Part of a small language model's weights: 11 layers, learned and rotary positions.
Each number is 500 + 25 x the weight over its row's rms, rounded and kept within 0 to 999. Layers, rows and columns count from 0. Numbers have three digits each. The size before them is the row's rms in percent of the matrix's.

# o: layer 6 attention output (transposed), 256x256, rms 0.032, rows 151-203, columns 128-255
# v: layer 6 attention value, 256x256, rms 0.0325, rows 152-203, columns 128-255
o151 083:491483474524488497516503494506464515540495474454500450505502511499440494479504509493491529497475508537497511474474486509459499484550510498469501519508544512474447557529512533497491459485488530574520460513525517479524469495497508524523517513485511494512501476501462519535484489498556497511555504526502490502484512474482512490488476536481470491509511520459522498493507525502506498484510
v152 072:491504482505514473552488481484528496458479484553478485514528472487491498503493511450490480514530487540528458526498488471481495515491461439471490487481453536530509524505533465470483521524516488492489499493547475487495458522479505492512478498507539475480466491528489504493492487528477428513525567481523496514530513483530475510572533510475476503449500475502497514485489494530485516521531
o152 067:507501526519484447514471538508489506516466481464505491504505521551500507516504459473502485538489482498453527500539526509510460488496542449479478570504493484517510510459519498510504549476500459478484483482491528487489494509480531491501518492479507517481455524515478459491507469507468487466491515481544487511465483526504513498502512504512501498556474487477484495481514508495444536486493
v153 079:504457522535507478518548504516467508489530558476493478528532508541482508515487557536518515512515531513522502532486549489495478520473497520525513468453512484493462522517470499446462479482487532497503488489550523490549505470511502507511505481537534494508521502487496478504530530463484551484524450473482457506480498479519507513532537537504482531506499549487511527486522459521483540535501
o153 077:507532484453538530530516521490474487485517498461517522500527535511468459485534529471444506474479530494476476478476493510516473514499538525518474525519532518480512494467513487503500505514500455456530534533486515522499489539495489460537526448515513497486485497476491505499525539454508486514489496528506569459466477461467496441539517478487473483497504495486504506517474485508494545527503
v154 078:551529517456494476439493508488496483481503484467508461502497482524497458502517504516523485475478498509487496515509513510513516504491540499475479514491493499463505530502489540511515537492534469509532517467472502502522492512493459541475429546489516519517488478510523514512505506499493476432500467483490484485505502519500465468453465524534501517515491528534498488474483485532554507517516
o154 080:511463503489526501525494464469507508561516467529515522504490529538502458493466466436479533520522453493525495550454536490480474464495446509507506481490488486500514531528495492484500470524512540541521497524495456494533558536518521490475544498508489488511532511498448495478467507514525523530532456512491482527496528456507485484512467503486516516490466527492465483467474498468447521548488
v155 087:512493521493463509465472494500519481504475516529478497489500528491449432494516532546535479477526526499510499489548477543479517489549514507523526547522495464489479494501485544506544518478502503473504490512472548529531535522515495492525469490546483503545472557525461469473463535505524443515511492507486509463483562474530491502548482473465508491492475499526532431534498454504508516467532
o155 087:490499482535484498497501496497508484554486470521498510513464479511472553455489515505501510512496497490520480483516533488499489513535490522506494472493467526500542509527528457489507513519496467541490502514506539518498463522503487492529501500443484491510552494483522491526482551535467495498529471544472466550472511484488495532473526503509503555541486531490494500496464504451451483521468
v156 085:480504508481529497484503479481489547497458537481534484522502505488482498523492563459522522537488532495526493506510521547498483495543520489500531558517517470471466483471478507542508492523524527548508499483471520497485521465514451497514558455464507491528510539470481533504479486478508542566503512522501475506495487493527486468502469514502483519493478470468503489501506511465498449520487
o156 088:490476470512512552488504463482509485525480477469496490477454479472480508493471521503498483476476515522513536448522483519528490524536527522507493489498541476506497518494540518483486462468502503498481482441523522480498514441497501486508450457471511500509503500500517496528506554504576502527538509522462499518491533491476487515494516504542534506531495475480529492519471521511531447472517
v157 079:476518549457539510490522505479499519498459473468510555499522519478512526518501487494446547501489516466495507461521498531469489521477499503518486514502492475459490497499478470528533484507535493507473550528514491462460544473489465535516467516469459513497520506458508501453510498459482485497513501508493500571473491485565511498493520496508522508482492478452496529515475518499474481531530
o157 074:508495503531520468526471513462503474494531549568544484482490468497502529493498548480533462500487535520504503479492494494484457461524519530464500484497501518502502502435533471461499474510547535474525476458518491512454486508521473527520482501537533505513470494497506527505512521488511524495537524525497481471512523547499518550512493462491524453459500503474477506487496461525500491476500
v158 078:501590516499525466467498547499505553532536474496479496494503521542519542510457526498520524454477560502490544499482515492527515533500499530519488496494523513517531516527520519492479488507520468505472503480505493525473494511551487512488472521450511484523504479451511524497493519519478530470546486477478478446508442544526511512484495515480488521460503493544522480497473557523455452489508
o158 074:551472543498490503542469498467486497511506522512543508547462549534452513566487456499518489524471466472504508491462533517484478481504512482526444486507521512509484491516469546507481493563487533491493511503484485477510545483529518538485506511508524476490506498505469489482496539497444512484507456506505510456545477493532478503512493542485480533508494511474474489492507477496484515496497
v159 083:504491514505514470523484487502508480524457471515527505480518509440499466522458516497509522497516452490510507450515558502495488484515457482509492519523525568459506470494483543483534520496495505469517529521500493511527520507526509499503531502459422547502495517471500483534513505542469506506489528494470497530505467525514508508507532504532530453537487531515485539515482519509537469458471
o159 081:481490500509558510508509544512533518458516537504525485490508483519487503446512520536465494473464488510456501526498520527511511522517497536482505518505510524487514503485472512492509517518517464509463507464506492511541516518495501502465463549479509483511501510496521476509522459467514486527512446510486503546480516517443492567486480464496519544517527513498563507479489482455489493504511
v160 087:480498495479495500494489540506501471512488499533471475491515496456451512496515505524472516471486481516500490438472479508508531465446490491524518560482494492502493448504548491512521495491511495491521480506513494516560527484484519506496507488497495446435525496502516503491503496496490501543512501532525501487509479518461491510510533528450547484491534459513479498513518462547486543470499
o160 089:518561487507493515469495513502537507490466544470463510526518491509525518530514540483539520515500498466497496497536517482469488488424529468519483523504474492520484531506477506511498539516484486515504482524514533489472511498531515514474499548497492510493478489496484495516464463535531504493503535556466497472485418499559522524460504476500461503518483510500495522515474484501488486552539
v161 078:466440518531501532512537465489481467505476499510528493485494514478495503455465493527528482503528493482471472476504548510490472495480472526493501499522521501428544483560509478519500522488499486464547459481524475479491523483467518525488476455484494506489509526525482507554527492507512492519501497491484454512481500498460485530479530465506479476506514487529516456485526499474519479519499
o161 072:518527543507504463514511532465502503500500461498473560518469450544508484480506526514505468475525498463520534535548522476505536474485475531557507540515513482495488473495500515486490500451510450500484493557516517528529521500540473517497467516522543507523494464443494481500461475511556469485494548493520539520476499500534458518505482497490451534483481520454509499510463452460477530485533
v162 078:509477501490510506475475543486528513458457478531459463509470493503528536510507472537494518523538532505534526479454462550493491501479462530516469471507522485444526485482479501456503486493495494491509508502472520495548511560487497501540502432460488482493477443468515475479478533513490529470506531536532510489493497495504487497540524509533516497502499491520493493517466494496482487476507
o162 074:501503459516525476513505488492492515504508534492468460501521463489520494506506519515498526459508508520523490501552464549515499463476517491514529496496493522502472479485487503512508477491457528478488520475495485507461472470454480470477549494507471520493538497524482509542546534450475507484477476533486512518548511483487504518524512489501511504488550496427503510557552493543544508546541
v163 083:476529487445498462519485454514485527500513496463518511518507483491495488470555511522441509481480490487515504554505492458502485539489516506534464459484492473545544511476520465519480503491518517512440560489493529525569497502442507532491497532501489439515525489546448502521508494497469494524482469519492478514498495504525493497529526500542468479497483494465481512485544515478496464532531
o163 080:510475458508501501506473513530510451504480492513530504436529493509503496502512512501521482513527542482501489486520524488477519488501474471430509463523524457474474493460528474527489503532497506456503474498534439508522505458559462479492442508487507496485489481484497483501524509534474482503522515503497510479492450509500512516502502494486489487520476489513458500521497511507515524516481
v164 079:502466483476483498477509515504488476491455499506504503516466539478506494469507476500520495450517505523487558474517517531504504500454504545532516520501499451511478465517480514510498475489536477511503512479503512477501500535475521501489479489501456479519574523471494486457470474474521476469501528483469503540509536452482494543486514490491500512500495513483498455490489481519510538529532
o164 078:475466506520506519479486450489499498504513504540520527476519478538473492491511521537523493464494463488509488493508491499473513473524503559506491521492498507521496488489482534476468544479520497517521451498509525526513523519517503521533520525492445485528546500503499518580469493488500526530536492523531493496458434508494497531484488527502509508487506517500510480509497459466492524504475
v165 078:479479490515542501469485497505510493499465458492487477519533485516491496504513536523523508472484526498472456506519493557467511519511513542491453527512511474484512477527534523484511473484550481488525516531499533526489532507508456499509490474537477471480484481500515499474507499491457503475477510503524470493463515537521503531487530464503498489492511481541497445507535460520517461496513
o165 082:544494490501527496499529529436505453520510485516510531463464475532493468497488522529500493450471547473505497521479488558536462506487466533494543480496436507461509498522483444509498478572485521489496491503462476527477520466506467487452515518528490492493507520474500452471519521543509498485504499516503472546503529511535469489513500515503516508492470509518504491500500525492443528502504
v166 082:436423505483533507512533471523452476513490470462466517488516516571497471556529466493460509517469542515522483497528432473493548513470498510514543512508493479516472473512494497521526529487511490514544453506528512500485460525522502490534520473501540471489481523471539490508483473472479526453519510489503523478486509516490516456493499489531514534479478479530483489464472469490501483476525
o166 080:492510495487424511489518431485498518515519527480473479499531475461532488506465472510515489556501498518517509503452487442483491475499471511527466472491458503500497547476502508485506527543489499531484517499525537467492511524516539528515471490535483504503518506548485503468500498502480536483489500472496487517501536486482556486500525526484510479494514525516509483503514493505499523530471
v167 075:552543480480494506477490462507506488463465547528497497533487478468493463491460522521511519495497485516532533500498475486481498519495505490504475453541461506517480468505518489495497534491483491459453482486504492492514490471528495485491504436526516515501461530491481482521516486495518491481491487494512479490502544425501496451509469520444492486473521477502518486492524509503514542523475
o167 075:456528503553494497490521507527485509512539478497516500463454530528480526497501530505500514493510491507497511521505519488526519530454551513524462522470493496532485509482539465481498507489521469570480458461482522536456468513470500502504496477506509486506512453484483484509507523484491467471463489472548496476502504570471520494459550499489530519526507485493489480451467471482507488497512
v168 072:536503489462499518473505470435509529501455468503523537502503482494508516482505545544441474459481470539498486530499546519492513472505516494490498529459497461492495497526487487505485478480498483518474520503491549483524514517488474509492506533492454493522475456536502487489556541525457513457516491505463469537529488573507509509480483517487558487463524517534495489469475500527499495531455
o168 065:503512509528506530505482492539552525487469525467494516509528530488537484506510496478479503457539476442509504480506523541476495568509451494483506516565510472498556542480516478486502526521492475473494481523502450542494535488532502472488507488502507470517493498484482486497543481528455450497503526493496455524464477513464466547466483510516502487499413475471499537492464474485497514513510
v169 076:469523498528508519558475451498526473505526514503506532488522478461496464512500487480509457473547553537510506541550485513492506553516485525477505511487526485494510501532489545483468485471527500516463482518475529537496506481572515489505505512510478556477462455485491545466445512503484527474509502528477497527502457500492478508517518531471524522503515481515520521474550491511480531490536
o169 076:478509500510505532494482510513494519481504449512477500553491518536473485498510513499483510476465536502509519466447506489522494493502515527500497499510521527489502493508478534518472516518547472469491513517508499530504450470521470519539531502506498508459520512502480485517523488513442479497526511480465479510505545495531489492472483511531489469495508507526473482518497525510465466491492
v170 077:502506477467534468479516466544473532464462500462495481521482492491542460503456553477475512474530501485522513501497484548518518480519509470480502486517487516523496471467471469518464470536521488505509490464533487477521541479487430510474518551533445523488529481489500477538528501477530466527466514535512520468493513496547460437543486467492458513498491499503483506511522528518476497524493
o170 076:482452514466531531544539491489471476509528489495514481467462487447526504477510500501501456527504479505472517473528496491529480492501501523490504490500519474498551497484499498466498490479512502513472462477515466454456483514480480480503463514494471527486491536488506508500513504512544549514530489507506510521483527504458553510497463534477556514494513474476515478489468461479530529509500
v171 077:484467502491533461473520489504530511511452494522507457535506476456517554484474529487497479522541485501525428464501488504469502514459495432475522541482493519511534494477511527498543524526487527510531520491496477464519449512514478523496468460528498544519492528486521512494512538510494470527478525505508491454526516531438516464496463502491526523481535489519494513468517496530541444487495
o171 076:490537507509504500469490487467540522480493541481517534480532516528516534478495488474460512476492461521479520502512531475560485487495482526532528515491531505480475560478514507533539528461495493501500518470497494500483503475480549483456457485469514512484495531456527454455449531544508511492475489524500449526464518560460487494490510500525521498554491468479512488463520494493468505473494
v172 074:532526510473525464491510535512470489459533528484503510448467492508550512565504472466540506448514473468482470518526471499507476468465522533487489519488510517512506505506511496545481483453519506472523523505488480486434523499475515507445544482491450478531485436467504458530464503534495486485478523496530482475503478492513505516495487531520506520456523481522550456482481450456499497505522
o172 074:503512519522489498507487524462514485514534484513511503476499470444522521490462493511545489530521499538490471494491512504513517531490487524499493492459564473474516469449523473511479489512509511501480495485473501507502524500496497524474512493550510538530504508514522503479527501499488510491497480518469507536556554500591502489524489496492533509463530499516505465505499494457511501535525
v173 076:511496491497512464491469493514521536505484500486538491493524482545495469472524528496525511525499571501461493453473514501480552528493476461532510482525487534537502511516501508505481466503479492531518525503529497467495474483513482525509529459498547507503487457495496516522526500520490497505509492491462474530523536499484532544486510518523565510501512472496526518496501529555520469517541
o173 074:468506480495534484506482465471532492500501483512512505467528480512467502450479498490477464430550491464466479527503514488497515500484495558537474442529459472469496537482526498536518521509537517462440486481507515498496515505515499480453542513501485526496493516476425447468513517506501521500487512487532459542500499523485516512556489509485523475501515490483483475516490517508452556480526
v174 075:487464482487527538535510516498483495460521552554476468512508488482477543517490510488453475510523460547495474517531481468509491516507480445500496515506527521471518496527497476512505498479498544522510502504524530540487495480477503500499511474450446540462531463465497471482541476477517506537513533483536494496524483506454526476493521504478527476571517501519476498495505473510462515508501
o174 072:507560476496536516498495506500467477522472567483473523483516530505528463506529492507518505493483510549453508505559514525505504500461511522463534492478512493512494469505427526528483512479444474537539509498525459476508518539496535493519494500506512514496489504491496438509514470501490488464498446522496502521476517568464498477507499504536501440490520484514538528496478551544514506462538
v175 081:488430519545528493495521543490461495490520475503489490484471506485507505490529518480507479478533504505483476505503510503486526498474494543528477513484487553524475480485531540457525494492515520487508491503491480486486495552485477500485546504473475546496511477516507451545506502534485513472514446509517494538490472465529487490458509447482529480501504497546478484524515489496496488456485
o175 081:514538480503516478553516499541453482464531511488495482499492482495517506514522492476505497493483492476478504478463490487455501489518511468502489518469499507508494558474494510459549549521510466526477488509475553461503465475478522545475518531472525451513511510503513471508527496474509477498482514526515520506525471517488459513540498521505503541539531498502503518482503520483488532472524
v176 080:482489480484512515492459500476499562476533525524478533473486485496523486528489465478494491530515455495502478521500526465481482481472483497548497549471533517525488537491512543529453477528519494478515533490538509537468479475490511504451484540507482465489495456552547484529560447505506515512485478535511469518516485536474493544444515511534479515557483544523532480490488488500502498456534
o176 079:525486500456508480518484511479489528522514511454500533533498494503484477496519510480492501505473495498489509558494560504490508500523503508454538468476494458485520501501478532491492529451491521501473526513487481477555509511504477482516499517507479497543473490498499467495482489515487486522516516529494479534499455468504524478498465528536506482492515477536493501500492527499477510546506
v177 079:514474490568525465487485517533492470466495494470471486491493519467504521530494475512487468536487498527502493514452529469532502509545469487498508482502507523490523527467470527458527525510541529510534488501500511488527516510530482513502523514550488537524439521504502509469521516473468480465535522497485534537504457519504536481514491487441482505528505471468460503526498494509487490521445
o177 077:443515525472480526511552514556501501488496519485501490501540537497473498516488481505497503496490497518507468438498509497528494475457490492529516514483544508488507499558498480494552516519500464504507480497499503494494451507524496516523513486495512508515494538556518476462512483488484517477501459483494478473513557416455439502522483512497512494512528519481505534523509525525544489466507
v178 077:509462501519493473473461494476506495497520522494515508536497495463493498501520494477500486464467498513448487499512468504530514482445495485483489532515507515488531522517494543528488475485509482507531504514503498516522499509482505525516490509508470494461465504500492531510536530521463520501457523539501479462455492418493506516490511512475501471487505517521471538457478500477472479484493
o178 077:526486514538567512485528479505491556477492524488532542464499475493510504525494546510501510523521491495506495507486519463527468502473478518470488513538554488511484506511474519502487524530475505495489480514469513545510496487483507507501495526457476481506504498503530487520512443504533473497478472523462523495519489530514504525470464479513489482474495496470540516524524498487505530536523
v179 073:508541489477519543502506544504492467489507542471524494462499545499513479486514520518534468453504535461488508540503452521524474482491519551503545534478489491504506530473476526517470476490526529509492462512477503470542510482531505527519468534481540514510523480464536499467473555524507477543510560506470488498493511518495486505492453497522520481503532526459515456490507527480472479501479
o179 076:484475523456456505516463499538486499508503479477511478546469498512483515494543456461500498515493525499511480457477521510506507472514503472515535479503504515511464477486517491507510485496482514509559498567471513508505469491538523502479533493507496491500530505509502530539489467507590523518553496529442554447503505423510506472489520496511480498473497519484473492512543509548496484494502
v180 082:474447528486471525524567498466475515478484502496510484509512520493478493502525484532482518512531494515528473506514507514486485477485530490502546523521504485518514494516493479492541502457473525504462478525505479504535539497469512507506456488506504530486539523515498504499500462459515534477512526505490491507497549481451531461494549482452494491485491481511503498479537486515480483475501
o180 082:503551436487494495454516468484479473496496548491459527507490488543538512527516510489521508490529490497513514527538483479484500445493519531502540525526506495481525526514505513501456515436511513486533490499490512491470485523468499501526488491485473480534510505478514487497532532514515485508486506511524474482472445474484536497503489525509441491526504523454488547498468491518476519498500
v181 080:473487497532500518532453487519510501468473503488485509508503483482470451498506522509506510506477509529461515451526460525482485492563479489525502508475502507493502527527532518522526481501472553483511523519500505519500578475474456483516448550502530525480502549470510513505472551493493486502544469523532481494485512470516504517523560517449540471473497505546471435539500507503507462518516
o181 081:536522488545503488487510497507490433532483481510511541529476499521478534474464522480503545513515495494507476511563521483468477519502507538499505531506460507539477496543502484516524495487503486520525473518502506483467497488515482488513447542471515478467460504505466445474483512478517498483472455529489503504470506502501488519545511525521497513497491543540507499505445545451501518478499
v182 078:521491510490483467515549501531491525474521501479448505516492458559463501499479509504510503467504526509466503508505498478522495484531489488553510480492519490537477538481552443476509480467496523498462503520505484477522450474511508546485500501556491478499457559475518524516499536526478485544482528513513538493535528550498487549463494500515473513519486515529492494461496487516498510493474
o182 076:521536476463458499485498520518535530447465519465421496495538521458499474483506495471487497517544478540518470472487479494513535471519506513554435488509518513505486503482515499542470488514460532499541490481528473521540551499499501505478448507522484502489549487544503518529541503499470546485524530487519491526475479512475473479517516501501486517505503475496456534517553502501511510510487
v183 083:490518470488519463477523478518517528473457493505504502492515495449492487537508445513486520504516548489533483542511486521497476518488483491496492489525502509480444446487507494498523510473484449492462538490475510486492512492491482511455542499488487497509531472470504468536481463457464523478472507461495485494488541503497485505512482512519493461506528483461495506498503553494496510505522
o183 082:465482481521498510484480510459532507489555534574527488477500476476492493488485523539507481494491517531488444533496512536498524484479506515450461494468510500474503529482493495485479509507506528510473508454509498479508471527541484493485489464513509526479519488505505505493508477491488537522460526524507482502487570503504519531457519483484540513523522481494521514512489491512502470493513
v184 084:479491507509482525513470501465510489488501460542478506489550536497496469494530493539474535498499531485545489441563485497506485464488518478516509515488531509493510537524487462503506513495480439479518481483514508498508512486502505487508487451537479462519477487510542508463498524492524514466487523526525461527498541472517508490492489508504494487440484504555470497464474441480503514499503
o184 083:509493497491475506512513473497507529476478541496509542545505466486529455473475549509559495495508510509502481512513494464487438508504509503518512491490536511534530506504526494498465505527519511498497490521477507554512497544527491459487512521528485531549488507505508529462483519499499503487473491500443476530524523474520540452460551516519490472490494479493522504493495469483499476502525
v185 078:434546471465519484495452504507516502520488464526501499523481483500496520471434499472475494511500449507501515491505519464503538506543477463516451506497465543518493526486521544535488497520533518514533485465488450525501479487492510529492518539494477491471518534505516484469447497480533438486481508501501507495456454488513502503505475493519444507493543494525488490478497478474531546481513
o185 071:492519530463486516470517507526476540524492495499471528500491538513500529525496504449532527517462525486518518518523474491480486464463516474500534501470519521496502473459513500476474533470498512482491479507507497465522483506514514509482500496526458488473525505527534506532496490506473478514531503522472518504541490484483505542463487490524539527569505518542500472482549538486513477528505
v186 072:474505508543535516492495489502473549492499529490480499520468513514543537467461474512520512504550539535518497466460540478534473519529508495536475499490481477503521539507471483431499503540518544551528534483473508523464494482465515515477459461517481523539526512545481525501534478507512504513493529495514473479465479514498509486481465479497506462507475487504484535538511517476506499495453
o186 073:519490497479521490534498495532508507466439486493521539478480471507458502537500490502546490479516484522444482496478492535546503497496526490489495507514527494523495487503478547491475459464525493520500475492482504507484455497488508472522504473470476478505471482495506481533540537495481469473476481483530492470499490551475502488513510502530498516535495511502486521505502501545497494479468
v187 073:528485519514527502484509495514485515553506513536524488523478489536473504518547514459519531488550527519464511478493478470496522492525484461493500550517540488540535464504547518497478512503461480506463541506520497487546466457481539506523460525512504453491482502531483550484467535516470462497534488493513533446521490482499490469522536510544453489475498511518449521455529485514491489482495
o187 068:475515492505490487507540537470493565462473492512517514499529510533498461482485502506459487521476584486499500519464555497498470500527457503494487489494518494490451479515500526488490498504499536463541528479478473484490484501532504513460464541466487506470548505500498503509498536547446494501497476476464487478499469486501478499509523491506537507519518501544495500544491512502492532547523
v188 088:480434410499489484530462500542489521508541519496505531458519466471509515473536450529534470522517462509499533534492499490488478517510516514507531522473501489526453513525455483481447471500522496500472504521490494477422509504535497481517485480469522488454487472506510481511484496473519485516506492531520464509482491534504514520445531518472527467492508480530532501512482532487501453512526
o188 089:502478505480487492537514516507476470475507465509506468515511480511453491517523532511530482468516502480513502518507505498437515493537478533476517479498478472478461481518497517513502536519490493496497512564501549500462446481502508493472512474490489508535455515461491478503452481491487500492472534563505528492503463485547531497537517530490500464469506481515441477513505543521490507474507
v189 073:515510485523501504550505486479506505497490518557503528496528524534486478509520522506483466510507512541499521518508508494515494510464549530506450522500523491539498520541523489533446483515467496494467499512420494504491490480524543499499507489481479517482551491526484519497471470493514515466487511466517522479493487507511486466434515468498517478514493528524489533513499516513537462499509
o189 074:514458518514508546531461470506485500512466489532551524560434499498508534503499498506530487478501527488465501479441498470468542482538483479479512520462496500533481491517485499473482513486482506443495534491525471539474515472517473486507500539498473506520480504516524471498506495507461510508487503516505500456505473525545496492505482500525484495503499499553519517518506505512448510488527
v190 080:559512497505472481523497487479539511529452525530514513524511478484528505498522531482486487525461534482526497504472504474513487443481528443525479494494513490481488528480481491545514543510486505526516533498492504488451473514492526513473537528505516540477517493433488544518495479478506508512482519522517487460510475533520484489502466484549509518537470556510497531538499555481504502455474
o190 076:469482540488486537531448493488533561523424525505473481517499482439476505476484499521515508500535474553525474493462471460500526463509496481501490511486523486495540489509506462467473487519508526518513527477501458474525496506463504495479491490494462513529478501506504509455483499513495524503512480461543488492495553519494479499463517532496492495492523461491534536525518518491572480515507
v191 084:507468549480478486470501468514478521503515503480512526523514506503490489501525510454487504519540518468455461549494487521479525511473445481449499502470476496476527518468548534511515493522480458519502491495503515472465514554485513517503478463508523481497514528518526503537526515537463479503536555475480463539484505512479490533459472512531528489493534473475513485487457503541506443543507
o191 083:501533556500459506500484498507557490545489468460544467490480518512507552496522455484503494532522500480467489466487535523511474465515505494527467519516503478524444501493553512527481481464532499491475491499525516495504555474533520527494498492512521525500506523467503488506471427528524478494524526456491494511506505479512484509509495507482493527503466529531508470432488501452503525463499
v192 069:473440483523518507525497569502469499478505518499464520486489513533484543512473487469481466518483468487489468529497476453514444493470486530522478533508521492518543459491472515497478474503526526497449469505512494508546486488520536493504501460456499483523459506486534477469524511530499493533486570506522497466538527538495479507508510527500465495509518495475522450474493476474498509509487
o192 068:525479531454455533464485539489519528456509493435448511484534485471537509575537498493539475511506501487516520483493523510508557491518480501508538469501537494472482487522486507534474479489488496515519504489505506536501491485494489547495495518529482497517519491535518503510511491530532517489517468545470487485504477466513532477491505525523503500502500514503498501520541526551503473477514
v193 085:549498504481514483539505488466510524494500512450483533512509501473473514481483459491487491527486568527529500498513467506481466508465517440505493478528482456461476481521505505491547515481495515463471508490513497508473507442493520476516527484503571482497513528498457492487427510455473533506457500508486477499495534531517500493490530496489497529529489515507452502468533498510497497525522
o193 083:490520512502459510469492505498527479486490527555529499550499504490529471484536540494541470465509501517498503536511517480511477447514490576446449501507514491495516476507530507515485516513481568510446530463515470506466488473476491481497485500539465502490529516498499492488483515527491500507510518451537488496462508538520523513449523513488515432463494486501525513503473510508486475479448
v194 086:490495504472483474515550508479501525465503426501444531482514490472508530517461463528517492486511493521502510519518554517502473448500497472454521500485488549480509524501458504528510499482527462480483456495480487498480511508504485472499496432526479550561491508497527525476530492490520486503505536538493507476516466542504508457461484476457519511479525490571551489489516493513490511487511
o194 084:492501534499487536479493502489519526486501516488440521543516532513521516511461463513524435531500463535506543489518491474501486515488513524509478465489545500517553508549485490492451499496517481546471516529526480461520507518515489483511521493488513523544489507498534480476470475510468521479532487509476436500501527491544475493498476528516476527517492492483471482514526470507540495469485
v195 084:502460443510506494535476573489498491506489468498491529513508557471520521522529475492523458478481513487529476538493506531510477457509464514539532509481513512525478468504483481421487509506481500472459456482509517489465477464485505546532533483492524501476502522495561457491493480501483449514514557492498501471516532510490489486518482497465468484509509484504498478482523501509529485525506
o195 081:517444531467474508482503500504499488474492520491479503506549492485483498538542470516504484513476503485508519467500514512510518501496550499469551499494518530472495474508509477521496515515478516477497518520490508470543468482484496512503480481511457507487526511521514514531485468557519508516500499524472501479462483442492498516495534496490534499488520518453512517500525537524525471432485
v196 087:463464506465527499529565451473521477507498478498462470478468501522481501503479554497487527497493522484464542492531490462513482551480483516467465524509449562486534527531534503482488474495497487460530504509478489498508458508489492493469480485500511514476495450465477501533465520466492484462526475482497487514487499528475506449444523498546507475497498504539467536503551482526505482510476
o196 084:500489494479474567524493504494479483477509494504478521572518524548536478497483468484450512534525505515461476461473481496495525482502485479474493520519478499546479551520492490481487487475465523495508533495499486491514500503562505474505498505508509523475532508543506471485534503440474493508493459468500470509513504510452482447508499475507518561540509545503461516463509452508531502487533
v197 082:525444516481486551474533485505521508475482479503519476503497465497545468507492534500531512500534530486496495485462463505525524477526464503515516538485518506477480499478482510499495472490500525483520503474449479464495511520489444488502471535548489530542531481496499506542496534469498507499487521536504489518515491499558476496427494502534566495484484512529525547542482527449461494493527
o197 083:468476479497488507523503474502488482457475478498495491508487504459488476466500467490471525523524462522482480487496461535491479484545481502524481506484511493549527482416496551490479481497453526534530474510492494516508471483501504473492482506483511554478518493468525527524525482455526528533545471486493507531503517515463511486511488525536512528483479492488484516493500461476477495538520
v198 083:520481474528514474534548525500505500521488570489522534489474476544508479472491506508509495519545497516493494485479470486506454505494490513543541473464521501499469521510485507521480512478500568537444515484504495426497500492524505522436500443494483485480496492512508455507514495543514533515490506529505487551495512537529472552526472516508497490504496481488512571540492508534458498533495
o198 087:502479494489518515527492560550480465472485482485517512475495479507470506471509512482490513455537508494501511495531512505508510532527521533528498505492534496481478486480541502487518511496539473527524510473490528509489486526498518518508548455482513488489491480509443497510492474504497508483470509494501540485517506481470491507504521473503459482493478517485470477549501492479503500485473
v199 073:532496500499512493478460537502475511437530495456484524470508503459504513501531482475493513491465506483509483516522507504513528510526485538481504538499540528508507511483478477588526503505514482516484535479521496546513517513452473481525450476508504521484541508478470495490496486507509490544464476521519486522505559482479503521496541495461527507522496493449521492500469526468536485499508
o199 070:483468504542509528506484485469516500518519483519507505491487472498517499543506484527521492542538519536519514502519497522463527479507437497495505515479525469499460509501495539520483476480493515487507465503535508467548528476515505521516481526500532501516468464487492524486513485487510505518544471517492480485456497498510527479510461520489503481445484508512521507474517536506478499508541
v200 088:463472496491480486494468483509561461497499476513524508501491491487489467461507531481530484515517445491500459535501529491468454501478466490481517515532514535483499453493481558474525550501501503517493479498474518517488493512521526515465499553543482511528471540517522528497498480494490477541507522526461501540499568488529493527514510502505473501468471504445512536504448527490523497505492
o200 091:465478500521517465457516505499526539551503523488499491465523460500484528481491504485465509510480467526523504526516515490531523488553507526482531529498547524453545545473493504478516527481537462498483559499498501498508441494491456507526470527455530502509514516492499501487444525533519503532496513501477483509507485504441490500488500483511522524526535534486513507502496478486454479486481
v201 073:560558517482489482485484515512476486533545507490514532488533503450487482548524457578547524457504465455472469496491473517515482522531521507496485497522494493493474532465528504491505518501477468487460498499507517505506482510516515494551483545477479471518484488523509516532467530520497453514540491460485499472470518464535499474495517492525495479479504550497519478502497479479539513517454
o201 066:492487500482483475512505514504467498516527490505545491501477493499451480520519491492514496555475530477516493508475509513462485529526510494471495518518485497531506500493511491469462452511490523466501522571436491497470493504498494514489442486468516498502510512536511503511488510513536502527476489513473528502502509467567504523500501481504521518495457527548468468471463533519463513518473
v202 079:472497501507515468530509467479482546487491492478515457551472510536493502529537496482524467472495557536471507530510534454493489490508521481505512512488521478533490483480496482476510497505504483492531505485459484480524500498510486496476515493499493461522479500529484502485515510507541487497521516469498522410532497455479520469472468506521501543493509456465514499471502571523512535491513
o202 082:479476511514476504449501440471505508540494463527449493480555491469489528509470477498523443525511470537503511456491511470534523518525479514497488461513495501462529519483533504510450491478513475530482505512559500476505486483482491474500497497484487523502513534489488507514500522511486511450474507541515470505535500529513484518520502512523504469519489476517510526524531505509495527516500
v203 075:518481535531493482508509498489509488503518571490562487476518528481508483465462517488531471523499511519530485515499532527521523550500497512469507536502466512512483525560459488458518517529480542498493448481486454485451511516466526521499529544525480529520499526494519490482511442458477512546484563517503499488486476474519481504487438507438498502516484474515496533507482491482478507489529
o203 061:520485525539551490516450492480499487535496505448528492521472488516490538523534505465493513528533482532475531484476502501559517488485530495527489524495481515486524457500495568479518489468491469480512510515459524502504518478478474501497485494495476477522477522481551476518478488505473443519505519498488492474485484514492495494486496536525499516503477477493490538474483507481450518485494